{
  "n_layer": 16,
  "d_model": 128,
  "n_head": 2,
  "n_kv_head": 2,
  "head_dim": 64,
  "d_mlp": 448,
  "vocab_size": 1024,
  "activation": "tanh_gelu",
  "norm": "layernorm",
  "norm_place": "pre",
  "norm_eps": 1e-05,
  "positions": "learned",
  "qk_norm": true,
  "attn_scale": 0.125,
  "bias": "none",
  "tie_embeddings": true,
  "parallel_block": false,
  "init": "normal",
  "init_std_qkv": 0.0154,
  "init_std_o": 0.00272,
  "init_std_up": 0.0154,
  "init_std_down": 0.00272,
  "optimizer": "soap_variant",
  "lr": 0.00796,
  "beta1": 0.95,
  "beta2": 0.95,
  "weight_decay": 0.015,
  "lr_head": 0.011,
  "grad_clip": 1.0,
  "warmup_steps": 125,
  "schedule": "wsd",
  "decay_fraction": 1.0,
  "decay_shape": "linear",
  "final_lr_fraction": 0.0,
  "batch_tokens": 32768,
  "seq_len": 768,
  "doc_mask": true,
  "train_tokens": 121200000,
  "steps": 3699,
  "dataset": "wikipedia_en"
}
Each number is 500 + 25 x the weight over the matrix's rms, rounded and kept within 0 to 999. Layers, rows and columns count from 0. Numbers have three digits each.

# layer 9 MLP down (transposed), 448x128, rms 0.208, rows 296-402, columns 64-127
504451518470511472491524494470476512505477486523464531496452460516503528484485498480492477468486497497490480472479470514489532508500484519502530479509483467521486474508507502546526522486588496
533475487517489490477474468500448499526527499481512475478518519541469505493506485519509542513522535508502488455527500509471510504475494495503458479552495510487466503457485499534532550502483502
484536480432516502483483503549494480501516526535481509539480534467493487503469475571470501510482477484475440531485525500503464530506539523478477498528503472536519488467453526508529497467491523
480486502513478498474481486466506419532484483539490513523469501530505511523484453492475545491466543499513543515512513513437470519479454511464498522511507470485555531458490502527480487504519504
499501505512493485556548507488489465528488510491495516479470507516483496489483555511498498507484467512454486508533470441516496522508490521489520480491474498541497481500522492452508492464491521
528509482504526498532535495487513496473509500492488523479518540484504508491502525465495519505504525486492482550473501488518502469421463469457474501470525529506518512542468498522495522485492558
499497456501487505518499494522489528475526508494494496556556502506469484499528549506443500453526536477478510460502568497558484504486440514436484515520508480501467429458484496482486447496539480
524539495464509523525517537484540519478484479513454504492496514556523505482537512520549504521487481466543523466523506526481516470468531491474477468497496501493487537506505516492537504463534507
479493513479520491494552499490524511499537486482460543485496440505518493491505531511491489496503518506505527503501499513472502449435532471532484482551499515467507519532510560485460549507513499
490510528525459466549494511496463520577524503532467489525536512502498477460512491487557488512463494513508537492540544475472507511503465530487503492511479522491458477438456500470531508507519485
484515496524489492520535506514546536492513457503535551484511520532493494534521494509534548465508507520507538467523486486522486483537537530522504512474514522549499471513469547510522483527470518
511477482552545494535483511517495540469487504505548487521510510511486496478450484538501523529493497463507457548503471457514522480503521513502494483510496498537507513507495495474534508496502539
510512531474560487474495496524482555520492468561512536478546488523494528521502462503467549471482514472478516507499495476511495512458512524521543515498471515533526503514487539502525469478482526
534443502483469507492533471502497555503497493491483534508507498497486536476475509497522540510513494500472508495532518517476493523495574492484527530510505549464502504456489479485515478520482499
512503492514515487477475476522498523500546509473506531537537506482485528466527513499501485517517506501495550511522527504517457491548500501506515506468537468458499501517532477484507524490485466
531484490507489463502528485484483509515545502473459454543512444447505474461469494502484487529511532501529462467479534486487473525510507521467463459473448473492492526490502511475496507496481497
478459523486516471534492469549507563460510474491525506495442517537508481520515475507492526521482507507503449537542496491497476518521495529480500440484503476482515507455493466475475472532518488
498514511498440499505521494496513468468474471460527480490505477510468505522498485520511524469476494472453507483505464481488486488490498470528526470503477507548508486482515493500489469543534480
491518512480481518515459519503549513502477442476462543487486520479513521475520518499524492509504509484543463497518528483507497448474526483474469509513488465477500501468499523527516474477475530
489508506503500553490531502494483561465476464514565504522491464522463486474510502475500511496532463465528464518511516463524501456487516520474514496488442507526493502504481482501467515498485506
512500500488498531498518471507475503478543536532479487518513506471479469482527536504469496507509562479483504429467506524508505498493499492502489541498528560480525472463491467516514479470510497
473484509473497527519510542510513563518498467502517455526511476533483520489519481452473517505481550544496539496513527531505486478482492522514482469489482509515511497486509513525493499556552534
498446483446493464506504503467566522492512520447514551490475493514523503566511501474489494514490535535504525515484493483476510486490491516482498489529513471485496538470480527492474507515529493
534494449515489543547524497503500513486510528500499496486537507455526481525503491512521484502498514492546487474548466478510477515500503502457525496539485504485529499485474543484446511533465502
499501460518533498525526547513490509487481506479506525495526492482490517558521497483547482496485506478525477503498489429493513530473478490459538544546502496524505507448499475408482481512480489
507459462498485463489505496498508531541457479531525534498481509472477525456475536495460496501476486525483501545519523490503455514518461541538562492492459545484483519468486515535529493491505502
505565543508536469527494506506497533533484483514439486507504497486493497507508500516495507502470475492488479548515502488467480474522481508514506514505486462506466499498479526540521473499433494
510515483465513522502485501496519533469474460481499557496483488471461539517517503451522495492453500510483514464452522482475457465511476515524527497470470479506482483504573501527483492503492533
496518499507491503502520486558473484460515498508500484456491494504533534501514487501544540528513536500534566511521519469527522503521513511541518504521524558530504484542485521525454508483524499
501484510505551534456509547501535512472476522471501491506481494493497529463510488506517470487509526508452540489500471479514480471455437506457495486499490475500519480485492518482505549489485487
475512477509518501493508497476508500524523481474489526484499512489474502493522508529512530504468504487458510530459534478478498516479482524494526492522490481508488471502486493474522498483550534
445495499517540517535540498485531475484485489514464480516513505527498507482522482488493532477488457504469463474496528482488498501475490530505488514476450495533487465501489470522510499535529534
515512512551513479548513481513484531457479478521526520501513505474457523466491494483485511510482523490492486478513511491493531515499510509544486493426525499504515521517467513491509512523535549
508485457489524510489505477474469486518531464484523473508497517510506517548527510515508539524505508481537516496506476513522524503535477516509518489525494500506514539565490516446480456472550500
504460551512532514503509537540469475458542539511533508508486496462482526528526543486499473519491511476524457519481531489470508530491507479474529508482499505500515558485490466484476528481551527
488483483557505513505513468491503525452507497547490541507477493516462477517500489503501471472470513489489525509473470492479505489480467530517521486502482540516537473458501515537508480479511522
497509466510509520536485528525533441514489504473538496511493466502486476545510493518447560501480520545481536487479458503476513489562505501447457494481451474544434468478505510510505522495452498
495491471510526511523512490513527505473476520426496496521513464466496507505514519476478530516521502525496537479547535473513467540533473533525485500492496513534487493507528458457495495453512473
507444523455484479507513500454492510515513481501446523486480474505546488542533506517533502483539522477514504482525535535467514498492449502466499496519493526537480491483480516533496539510492498
471493478531487581515542458530502475477493486539459497458478549485517500491509470464513484490536492452479440467417496473500513627476478454496485532513548530498491510502507487509432514537501450
504500511538523475560585557481484515491482449503441537491496486530502496507519468495536476456498452530519534520475478485511481494576460527491520446498531558506455498496517502453454537483491507
485528508522496496504465507520500464489465491495522510527461497489483506483503537470501496503458493520531516515515501476516523515475473491518475509504520497521511490537498494489459488537500511
498511490483499543485500553523480478470524490521514494478494529469510533495535508471472527510486485483488499482534491476498475468534502482489455490473477518492526509485430446507499443514492465
521500461491490487505531480513518538488460493515454538507513509521466468529517506499477488480485520501483478544521491501509519492488496508566495528491505491478457515517522543476534484465505483
518463510483481501491458493508464504477514480533496494499529510583458518524545475475487462472481491520501473485490493442545490459514547487507532473523480479475535512523510510448513465483510502
488513471542494504533532496487509497504504495492513463550517497495514511529503529473420489509490478482537509473528513472520505510510475485505495553472477512539487469511468485472479491496509482
511524492489523552504512494485513486554494504461508479500512505493501486511530518471525484489477510509493493510492502501567488525509501530489505464483497481527542500538476519499482485510503512
496452509476537477486524521507472511501541473503487509517477538527548494493470538502472501512520521535528477504489494489461477515484527494510530501511481470503513488518501527530508509493475454
498514488527505491516525496519501504487515509521512503470500436499481498515538505493487498476446505477508489524488493447513514500505445526508483508507507466545496499477469484488512532515506485
512496502484476476505509500491479470522499504507470543484431497509516532520508532455486505510475518542526538517509488490496461522497509500507530473511490502537489515524501514501518488476509452
477510507508485490495526464514459493495463504508501479493514480521490492487526496495511499491478484552520456465487490518530552523478539536524551540525477517514487485494504498502525478447507516
450539467516541508488499547503534502490478481522481487511493482493483470487514484481519503486500497462552506502513520484508502504501490517476501520507520501491523504506454497506501492485521513
503519508457562483490455504525530546482484517567472513455487497506471506483520500475478544456472500492490475498458516488484515513500473519512471547480528507481499509491521523485473515512459529
545514509544531498509485540541516465483473517509480508492525504540479468531468463511495472494494538530449552516483499537460495500508506498500505506464499497508489467569503498433483470517491504
517510484526491493523536499573504488520492515491477468513506500538511519524491499502481494516491504536488507469502482510452505471518473519537452508518470484484493487467517479436487518466549545
539477465498504524506496485539494447515495506562554543489547508538489560528492564529448520482556513455493498499500524490488545541495535481494475480495498514518496493523562508502505524494570526
515520497471501471468496486562539492494494519470513462499483470506466510518511472536456499515471515521489518496564541468529503483495537462488522526513495500496506446522500507508489491538484473
493524525471486543487458490501532514518466531442522515488541519495515491526511476484463531452516519530518499511469461493506515461539470550498549488529491488504460462485501426482538519536449492
526473498466487491449489505434488497483508517541452458491486507479530463540498469544488495498458527496500497510504511520518500502478480504485523541500521508481528540539507528481501493467514507
502496519518520440501466491462502490462523537497533501525447517499533489473504484500517470510507503517484490518480502493491460486497494558508507493483494436523490498540492481469502490507466521
502487495532488490524488501475549476559525506493491488496542524498545459504533520490514540501515514530486480489478497493489537521474478515516434512511485502518509491506501505506542506531469457
513500484455519517511514466540481498483450506475549514538499508534486476501504545513512499509500495541449479540481503473537487528490490513481480544500504527487497487497520439512472494452475476
526523476540503508498537521478479494459473511502490501479460488513504573532520520493503538508501506517512483505507497468479494485493505497561479504482489492521471501518476497511487503453496477
510470524516479510465498523505499467480524487515514486552514504523497505474490474530516529509507504524523482526499484527508467491506531487513528528465514510487537464447454515482513473466475505
510483491460489471493515465526511508576490559476498514489470524519486511523498523497530508490514481516476482501524472476528522489524551483519563486546514489472466522490494471463502498461503490
500486527484512482478488469496484520502476498530505513494485481497491446536505499494518491495510501514520517523482474494516487495493505504503535487519519488512484506528511512500480520499490499
531481510501492497518517482502474481474543490500491502524470485534502474493458508526524529504526484478497505472498508517527507501500520499497521517448505511525537500480459475497487569470489509
497513507499490480485490488506490514509493501536519494492530525534509512515494492539505518524504532520525553518506472502462483452513511528517474502512487559478498543486435488516469515459512481
470496494525487502494504531535558506515519499539490490509499501492513533508518517512491502515559517501468506490524478502462490486456533479489522524458500491532495493522466493511530491515483502
500473492503481498508486556547519510532517521508513512530502527487501506502486564523448552491508531520481507525536520507483529534502492483507490515531470462506510477537490518518521566484553483
474554534473474491506508479522469509447530528525452509512502512529504483500489467548498513471480538480503488503484492519504507521469518539526473466516489484494503508471536478493498439498499500
512496490532477449479502522515478468502490524492492437480498539523492507468488494512500529499542456476513488493500452529489521499450526455531461518498493495523518489447501455481494495509480501
510505467501491527512502531482463518507454456505493529483526507495515494501512492511531526494521498516530507518513492475514502534497490486512498502486449481510557497516494470513482462478505455
492457517499478479517511468498455513464499516489502505528450477474530515489520479516499512523471468517501534527526488477489510515504494515445509522502506540493476499519528532510473485528471509
536501556546494478504494522532493498497511507536487484485532511482457517495487470500511468490494493506494502561501445484506482482483479481480468474489511500466529513514539529506500496493477463
458536477519467477527453524515475511490498496513500525490518540513521558496494505524516527494494497523561483544485500465471529508501492493506510465486510463481471513501495564480487503461523515
492506542532477500509461508482495460498453497469496504518489480524440522505472493456523522494469522487550464514497492506476524525508529529486490502518523519486517530512501511488530519503490464
499482507530495494488513503505542549569487511524499501541527509549528503499549487498487440468479534488451498554474464510483487512454522470496470490498511483471488492506493526491488500501510527
509474453476526529477566512501537513468534516535577520550502496507547470474533502507551490543456521469464491508544482473485492498478484540493535522467518519529488496499525526482525464484492544
506480498488480495529529460534510541473469530499528484508503526515462512513479476521497501488530512518502506430478447468492474529488513508491508528515444463534492491453468480492487543479485470
479522541487507464499477490474495523503494458520489512476461457490495494533493472512520496535484508535501524499502476479516506500513481533483487467516515538522515484499486499497492515482538499
496506501448512485457498528488512498480506480520466525473482422497501492469491503487519456485516533510509502471482503471498499492501492523501524497483501491519530473524453550502474497479506547
502508544490470490451491490483537522475459493483480509561504495543518457500508522510490481493469509485539523523498508533483500518522516501492564547498520460500493498552517507459483481507485557
523477485488527515501502482503488526518474463503437523531481479513481547497521495477510473524490465498491527504484495462513539465492496489490474510511459481479522537466529498502508449476504493
515539479494542523477490469465499514516490541491508495456460499519523515504487507452481455470483490440464473480503537504495542463486470439490471465495501522551520483492454458506491527558483486
515529492432521486514461522511491505526513484503535493476479481449485529500506490488546516500474487479509502457493483479495538547455464505483509504454474512535482505484514462516483528499499504
498558505487468484543486497469526495483510460467447516479468482465482519469444506465521464530507480472519470511516507506526553500497486504495512536506434482485477451506514497509530481459520526
473533462485481500572511470479526491529504456499528492492544502498472577502489500471483497515504525490519492494529471479489490521501500485510509511450531552492498517507518496529471525479484486
515488510502454515446460512478473504469471527476519504514468479489496460492527470467557489501468492480502493504488474459485465487523516478507516514516522536517561509479519477523478475502514513
464504533424539506533495510518498468497510531475530510468542503450444502486497570498484488529507513475576544503492502533488512505525476449453478496435486528528476526516457461502483494490454517
521517516495499470497478519533546524535496481473486474511468502506499483513519527511482493504504481552511494464506478524513516513492516495524501514479506505527556517516490504494470512514533467
507510478477497513521527476529484455473468512466470488489498547534528475515524490490445525469512505495510502535451483490495507496521480510517448493494502477506438483501476489490527489524539523
521523454492458506516529464482519548516492515488515499482475501542517454494523516493500483499487527517494457492497516454491495484485524482463439474456468500502521506499492520506485525522542498
479534490471534493530497504487506482506516524512555474511515500529454462491514456492484482494473462460532520535495481490461576485505506534514541448502533502510488523522505521504521452500514535
506503502471522457467516476521558473500521478498479517456476510519489453500525521517528549485509495530512471508504481485510451503472511497511530479522512484479511480499539488516531517499553531
526522508499471518472472537475562534538508522539561525526518516485497515538503464548525500529510485463491454505563492520501498494521494518471469507500548529488505509522499539453494464551476489
495470499488484497477499532450469482519516522525484467530508520486529490500499503508539467452530492496518505482482522527510523497522461483504487475531483517479489490466499476441497538527533472
479485472558520482475490502522456533520558515486490477542498472484548509490488528520520500509504512454463517479476496499533525503476519476488503494503537533427466487468514493514512517498501559
510495461523489506454470524540524498485498488490537469513476521506539503500503540486493535490515490534503512472513502475494527520491503514500511527491467511505520541529464523514521501509442512
513480503514453496476487501516500496468474571494473508497467487534533524524471452558509488493503479479536523515505453528489473503499522471472473488509470476458487492562544534517508475519539511
477530535489531491459522500507494494398510454504484512498516510464521520489463511500492510513507505491480551510506469504489509498507528482474510499510501498520549483491465486510514491521500506
502526509501512457513465466474558462473501480548490498476480506486542528469542471540525460486493533535484479503477510468519512511498494544494559504466505485543474513454527508483515505484503518
456532443544490536533498507478514475458497497538503502517460509453512516487506529476502491492528501501501511533444533506524461490483475510561495517469525496511498506503493505536474510502451482
485506518496492466491494526493552500516449480513456510511431503504498503479489475508518487489499512519506503492465539420461499532529455467507519475498465483530455500529459484465458481493513521
503478484498507497521499493474492503503523499501490473533501471468505475471534520512510515509490509473494510491476472516498504511441502494512499487490523514484507469480514485504503494475488506
473519519501505527554512441498547560545522487474502537509492501530504454475549511588502493456508452491494501526523524497502471570517472511504508489504542424512491550538508462472534494486487491
538492529526483526502499469483507533500507473491457496497476463487451471478555502504470548457496507496516500497482483549490517490532499496511470488514507471502526540511495463487476482458545481
# layer 9 MLP up, 448x128, rms 0.211, rows 297-403, columns 64-127
497535504526485554496512528553488532535490457514505489502514506497506517533490531502479507505510525492478468488449460513504512496513491496481480505519510508464473462510478549512515521479516544
483451476469502450482513541506504523490558530485526468505489527439526490498438489492470512499546469538500457484548487493474480501502517506465507485509513521492504489477465482510521486464538473
515505491482504499476515449493499517471491491522489520496499468509502490463496547503528495470526501492478420484523519495530521497542564548516507499490483507499465504532480414475566453523496491
498481514500491455523525470456484524498513519488514500510479551459467481519478471492507520492510502505495468522484486470454465520487529530495486479464523510471477469508530513540520550485508518
455508530506503482526517471506471483540483512496501459487465504511488543491455497507518482473528502513510525425529518490485515545556516504520465478544502513486471499498495512506522474477506469
502524498489501531489540451475494519498513469496492507482439495486473496535520513511488481494502542514479460475524491483510528506512496526479501521523512499525487501493549506505501504514462506
487496479493479487514538517496431480534506476506480484496498452459467504474506463504523498504490522478476469496497462539458514539507506481452507434482495464480525468499480499535541498476524479
519507504453527453523526522503511518548532500514458467467473505502481512482467485506525528513503453468536513470524530508526479529490493503509514485485554559498511463497500479513493489488476523
531494464521510559500480500523474477513495540489492457489498456493495527564488512453506494493485477500504501548514470516537464514481481508529443493483515505502511513523516523481458527482482494
513469462537431544507473497488491479485505495491461486502491493478482477475484466503489515471489495481486448525542521485561523473537488537506494509512515522495494453489528553515514509478509473
523529512500483516501490476492476509485483516510478509503496470501508528494497497477512540491515496495513500499498467516520511487492510531482453497516517479469454469513497552490518513473469510
471482519560506493489500501529474487492531528513495465511517465505474530513473520500515490479472438500460485515461499520505479525500500475521539526478486520514521479472489474516560465483499540
506537506476470509458468505525444458516536506526494497495512500517509487522514499486522535524471491490479493497490518467488441528452507520487481510531528522543539463484482510514539503497541491
474501494476506527482537522511482487541551535482506522529501504485501486462474521505489462504527487494491503534473508458506527507498495511517483492496513492471495475541527481467501532516466505
515558493489483489483481473551508515545519498468505489515512521511483474570488468517497482483491460518460493518492502528497501478494519509483492480524543451519473479498516453526494475462503512
478502425532507540509505522455517486461508531474488494455521462479503538476454502517492452468495517540497521497533527481523535466508517461535502465482492503500530524499495487509517491500477470
519498518525482494483461504487481483486500500526482504486514473451496499505510473493461489507522531519530491515517534472460504556494459515525471517487480515442486527522508482503520500439505468
497480487504552482490497499504510499488518484529509459516443503484528527481523543570488506517506436518460486472462476496467508561482491492526471510475511544497498475466538502491552465499490526
480516480481444523498518522498456503500536528539455528484518538457532521497440467483506498526466526478480472498471510542486495486479508488514509498516477508524513450521478475504469526483494544
544539523476505527518502489496496489516566514492491480488457518558505456503493492492530472509448515491491466483464518548506485471507513524486442457515512506483512490469527504543470502483509526
483520475509467482522480485487491500480480474478451476516460504479496520530504455491513522522492499523523505503522480524485454492477521523543499509489527465525446502475533513535488479490472487
499503483483476483492507527481504483524549535484485487506473484482495504452487495459522505501538519467477509496476484526503478522486462528492490544499528530484468521493513496487498496499526574
464477512522493526513485498473497469482440454507468527543499483503532528456496490482558528531512507498457514526540493511512503486486509524494529540491525534528499471524534472479525455479492483
457484515504514533539499501504493525516506515502485509524528579520532511444513557478527480492476494480543514498466419514490475530483508478485534490510494505492506487518489540521538468524485488
542474508525450511501431466517452478523554503483514523492520499482536494495465499518491496462483494481490515504493471492518500514493476555475494492501521521496479500502507492458480529504485552
479460494511497485498526509495487465561511510439501525528485525494496525500508506492488491494544533516500495487483503527505472501466509516527515479479528481479525455507516501474506523461471479
495463531517491480525484497506504466458533549491457471491479518486518501452523482508472490500533514510495481497542500484507487540487540538483491492534529508473485527524437552498527469500495442
463514484491526526495504527494520512505541501508537496504454491477488512512506585463510461509499482480454469472517512550478553524479488522487511502503407473481475516506520532464542463510480518
526478494451483543558517494478511492484480504512516504501469524479542530498465520511554465495497511464487504531541496540521495526479507511489537513480474495495541510525486506533528465490506517
513516539519480524504522506485501531468498514494461497489466478506515475461472480507486488531519481477457522473506503506523518514513536492513491558499511519510517496522510533513522475504503503
509452506557488466535522526476482518528530468494535515472495541464539509517515506521496492485520492520509531465469522538515494509488504505510514459514486485479494528532483478518486483488485493
498513479469475513490496492504497465526504491572497434463500501503508524494517503515473494517470454514521520501464514493537475501488461503493538505451502508514536469475522476538494435518534531
526426535506552493460485505502461535548513484511498486496489530484485500456462529480515524548490500547501495512469516507480494496515496501518486512473487500519511468503538537524502479504521466
519504485421471496470500477497525556549511510483501501489503503536500470492514494517495509558523517521493472523460501522466466475490515519484487488455494519490474527503578522527526532454495475
474517465467531510518480523489507483490447501488476492511534524483507499458518512479515537521534503508504456499540496525473508528495505492541501532506487499508467499540534434510485497513508420
488471526504491551483516518491494506497505551476538476490470495494523525476522490458486552514482490485486455533549510551517494493523455475489460467479546483473532520478499486518531495534518525
485499534487516522471513507479508558514494522518504492506513519495560525450494474473509496515483499490497499557503505517525504481487482453513490500513490505469471520448540498537497506458505499
552493487538485517457474556544516496497437511503548479498476490528490495462494508506503484562471443538484467536501459480475531492433522507544472476492503508504498490523519474513525508478493538
508472471527477461437540469537454463471494542510515466532537524476520455516480439535530560524500507470502459510474524456497516626521502516496492524502476481494485494443515507499579511505507453
516519499483503510486459441505494507478519496539460453506465546488475546541457509488476506567509464524507522461464500490492515527512532482487530500472499460520517461494494534561522487505501518
501509511478475542464546501481510478543492483494509490500536502496516504506534488480484492505504506503466525491518498500530463509501510524465522504501478496524508477502487533528536509503513482
488454506474508548476528487525478467489514509540517498534477498471486514496495520501474459503489464505469480536503457567479513504536487498458522517482488489483509488499490507510520517482494535
517506539498456522482522504498468485472510512458499505457524507484503514478506519483516551505512516537503483464473505511544488514497532524503487461466483510498555515494458495544454465523453494
476464486537490468504471497534434493522525549527521507517518487534541517475462469547474543476527456471518501522533437460539504503461482523480472500472501563477503451501494482514501504468486461
509514474507483509499440494501456512527470514496493461512533484494505484471529444494468537539479509493473517469498497478509502522515525534508480545533506484463518452472525494485497526467519521
454505502490497476450473494525505491500521518488488488464488524495526518465492514502518500525546468528517512509535537487480528470489485472526506541508506538492486485522531516504499516494518503
520483501541492498484518493494474505478497512494515473493457476530474488479532517504480462516502475460527493479513524504487523525518519491473503545500545499533468486450501501521505514492500526
484491533455517525467491484484506504513489523534511493516485504478518509478489522488504494493540496504484527508526472520512513506505530521478538460534480513493518512516512505500544484495515460
537509515512510507463511471504485510503529509490514490534477474526484522448449499504531541492500514476515468493504526511525474521503486501517493475530487478476509484491502519473509522504496482
479499509520492521520506487507519512488518484508500463509522548500486467539511501496528476491490537506505485510517501488447485543536501488488470492468478490490472473496488516519512490538475507
531472510479529513512561480487513498485531470498508508469494503501504505482525450534484511511528505483481494514506510493526495483468531483527540470490519528504495472450456523482499493457480450
544526532492500463507432498552495520494536475486515502493494550512506502454524512436480537488539522484474490508511543492501526502495529464553458507479548525495516484499519469478513515530493536
478514493497528523493530501456472468498503501487525520506512462515547563495490511515504498475519498525527468533518517524520491478469465508462530484521490453486491505459558463529470494497507494
476473520466473514484476493482527485535497496485489490494464503490537525500465522513528541508494534454488484474500530545491505492551510501480513493517488479479500507526514467498510479529518482
521489474493510476494504496457506481450489500528423514398534511528498466511486478479539541498474492510504500493484455525482479487509465490479488481472496521493455454525506524503573479512509505
538507514469490498477517475514495459487497456469522531519520488441468511457481499528527455487538495507492505480501453533494544501475536522486495449494454538495537465498516466520482521509473471
500495475511461482521454530525476509490552519538496483492559471559499501510451474525471485483511475483479482498514485504510514482540490438512507514487491528489500530496477521504470520486497518
541478499485484464475508454387463496534515480558447489424467475505515496499542488509556459531484515484513542495471480497536481519491518517503489517477519494506496507454525517488483512484536509
509483529480506509473495481467489482567537491496511487525517504536499523545498463493484510528497465517486515511524471499476516521489464484499474512500496501490480448494487528490475506467507496
502487531517495443496520497501465453506485458468451521530478514462498491496491460539442456509512473514495513532511539494492521544523536494504523495498475473527503485485511509451510453498497496
508484495498501501487485537471505544509494499503492483529521462514473488491556479465514506519507502500481472526463478507439486525512521437533489498477502517536501523491441491523544470547496491
528493480514511516499493478475503508509546517539527511477522500498504494521509474528508510529546509493535546466461523475511505502493519475480481518492484471435504482480526484548519500511553464
512509505518501513506461476481473485547466505486467518420473508459500537531490514479489516483512475511501541474522497541452545514437483496505440447506465509525477503484515465551526536492542513
500487504469488462473504439494462503527486463472486487503528504475531533498497534476530496494543500513520539502486525454533539480492524517495494464549526471447512484527515504551538510505477495
484531465497488491546518447494473503480513464484494523551517511473469500445474502538554483519504482499495501496499513507472498519480493477529510518516500525533482454526546499506495504508466507
488504455507512532471503515529480533555505521519509475473566515479493531482504498471477485516471527508486481546534510499514449510524491477518487456461540517508504521521531505493520444538479546
502492544543496484525490531516483431503474528482461478485430532488531489463502493494504521470501440453475472490528468511493512527515499514514503499469532494510482453495513490535565509497520504
497509485487496495485497526492529471552470499524453497433459488505513475478520497525516522570471482522525511532501522541492500512512503466498487504530517498510474489524490549491519492502464488
482509481498503564467510444474470503516505485547506497470486481496519525493515465500525484492484526521466474510513524494575497512461537509480501469504527491519445484513463489489478472526499487
469497492530519532469486473457474532487487514512550518509540470534517502499494484540471518518511532526519444537517481524520508506475543515481473508470502463453519439540489513521500523463444513
527482509451480501525473498488489461537548511485477509495462526515526508515484490449484505502521472477497489515504563518545514459497462513518519468459500501474508506468507511552528501469509463
501455503525491498472535472515477536458486508508508497532469475496464475511549486491512488504508504463474468474509513534538475500477505484515512506477493571470490464512478502467482505555526519
504509498471489513530467523519519462499500518509512469490479509480530453523537473534514507525494479522498499499540509508494466492523469499534508502503489496493486499475451453522517502458445477
475487480523481494534494506508485532531475537503511544506516470445551475505520507528479521506450447572489486493496509509475518471481511516512463533498517519504502546510509493534461520493464481
502498513494514549480495504483481481483474467469502489483496456503512498475504511489512473522507529492470505516542502477545493502490535483530474546506479488470490496487510506555482506523517506
482503521489498507532482504455530555524498503503509471509494498475541495476493505499539500466505512497517489451507524529519445472521511472527489507501523489497519506513475510506479461537473465
466519487466483528486517474504476522486496527490523477502527517506503540497479505467534493479517508510520468503466495503503507515509509531489542500532506548419509517503505489530534490490493476
529434514500490532491482463499486511510510469468469454506391471529561482458489555543458521480515524454541523515508504536505526514460522537504492442497535532491530486477468498487503483533448475
463476471502521536464458486469466477507489480537482484453527509496517495456489488459476481515504524524517503545547552539532503467497496493526462491519498553509465476515470531493536472520532528
546514453507492504493473519483523469498501501487461452476488462480500514461487503498482494520464442481501538524519496522522512489476521505476466487506538513460495467511495500510495522477507532
475547459506471458506514472508480518490483509481498491522526554539521529518491540511448499512500496502542475491501540467525512480483517497503525545520503496516498534478513459531507491515480470
459544473472476523495540512467504477520527507495496473514483471487469520529537513510519513518468517527519448488511481499503503486492491481545466504556501534502484497499510516540536518525514536
468480507511509495501475476489496482482507551547506463530542535506526514491488510509477515510506515557527513441503483556514514477512487538516491483499441499475485462529437506509479536500501505
508468518517525489510490496483503522516503485510457504530570513496545482501506480489530477529521498529499538508492522530525469565500502467519483506511521499504479474510449523480517481481473492
542477462499485515540493511504496501476506512480519480525500516479492453498524496513526520525510505494530504477511517530488498511495491511511509561493477545460485468506531489495490514531525493
489451489516479480507476503538487493502518531483498517544540529481505537533448501490533476482448488509522492509493497509536515529517465458507489516475475559505500442466483475442508491475476497
532502484466492471515508477518494485493551498473471496505507507490487485494468467513514566513529460529520533471493523489537495553547520521498503478512475491515476475511454481471522484492483523
485498454478468481496493517459508501529514507518481485500509538476495493475511500501498496562512496483453489497513511502523488530506507485501512503536546530518502478497513513478481487494472486
468516487499518499489525437527506501492561453490580517531498497450444465506478550499529490520528458527486529507514504491473468574466558508496436484509521521513465528521471515539501509503553491
495506429523517521521480488501496490505511487502498517514511497508493542512479499478537486495498502501473519503524500474509492527491485504496488514516512545478514495504461480483535461528450491
509553496441475515508487449495470494489540498514461495523531509472498485528457507503497485503478528506459515510453450523534514465490501515516441518533499511496477529522502522523491492482491581
491484503509481502450491532514466485501484442513476513520490497509524519500452462557531483497494439507515545560491528514490511480541483485517482511518540494480519479527477492510481496506482502
491504500514504508492512483542503467537498492520479519484425505497512533501520505503511515497523530497481462469472525490483478531503506471539504476497492476445435510503477487486516505503481476
522522481528497540552474501530416485526519513531464486547487514494517504470483460497507470486505513437550448527522504541505504511528503504511475489482492507490478520497460522502472471496475518
477525486521494498526493527536510502485488488457460485480494489518477522479482460446517462490504509496528528483520537480496547480502516494519497505522481534516489485486498475514521469474493469
517500468513503460470527474476504486477480508533505502471512496519485466516489552483486468515474486499492496537536526520505430533461552455529528487497497498508464508535506515514502501511504508
533484496465487486528483507495516489465509506493454435531501494478468525492532448477516566507490483504524474497540475508520515521460520517520515495504488532483499474464490495517531469487512453
511504507465458469497554505531458522500484469480479501518504487519523482497497497482504453531525543501558474502524504505538461460521542490496496484500522499505519497450493491526477552517500497
565477507450526541511436478549466479527500479496497489486558507487508491456544543544484442527497522459513498513484493540494498496510512453471508525507494475475547524515503486519521486494530469
503513507484469513491513529528514506486580469492502471488503511484520501512455529525510488539534528528492488486490505510474523495517501543498523464516458467456554508542516526454507510496446510
518537485483484546508493479520452509528506465531520530475520511482503496500493482506497531513464453483492483470493448526534486462475497520508487535524518499493464513455521501505501477547465512
522468562474480516470536517425470479468501487465505479500511529535503513502492461479516515519461538510492503483493515516526493513514493528482529455521494514488490488438503532506480494496484499
499514489449508542487482485490531501490449547436512488507513525535489561444437503528530512510536476479509542510497508508522509459512509494508476493472520481506464495526515507495523505470539519
507497509523503516487516517515447509467518491488537527513495469503509500506503525492505470470554501492549519496501462505500506489504506531507479518527448523508502475507477517506484494519511496
473500502507485506516489548499474492521533457506534523475504490464490539515440538482491507543491456474517511475566466521521506508510509531527483557490512500433460458504506539470490519545476535
452496496446504497460478467494478517479513525521527495489546505494529494509448507505510483539479503463496500501493546478510470478487523497482486488496471496514499480489513515495546518517509488
512465513449497542471514443516502536499523512461527481507507560453507475537513495489508448495472479490462545474524499522495531499491532554530478513462433498468501487542527503488539479549572476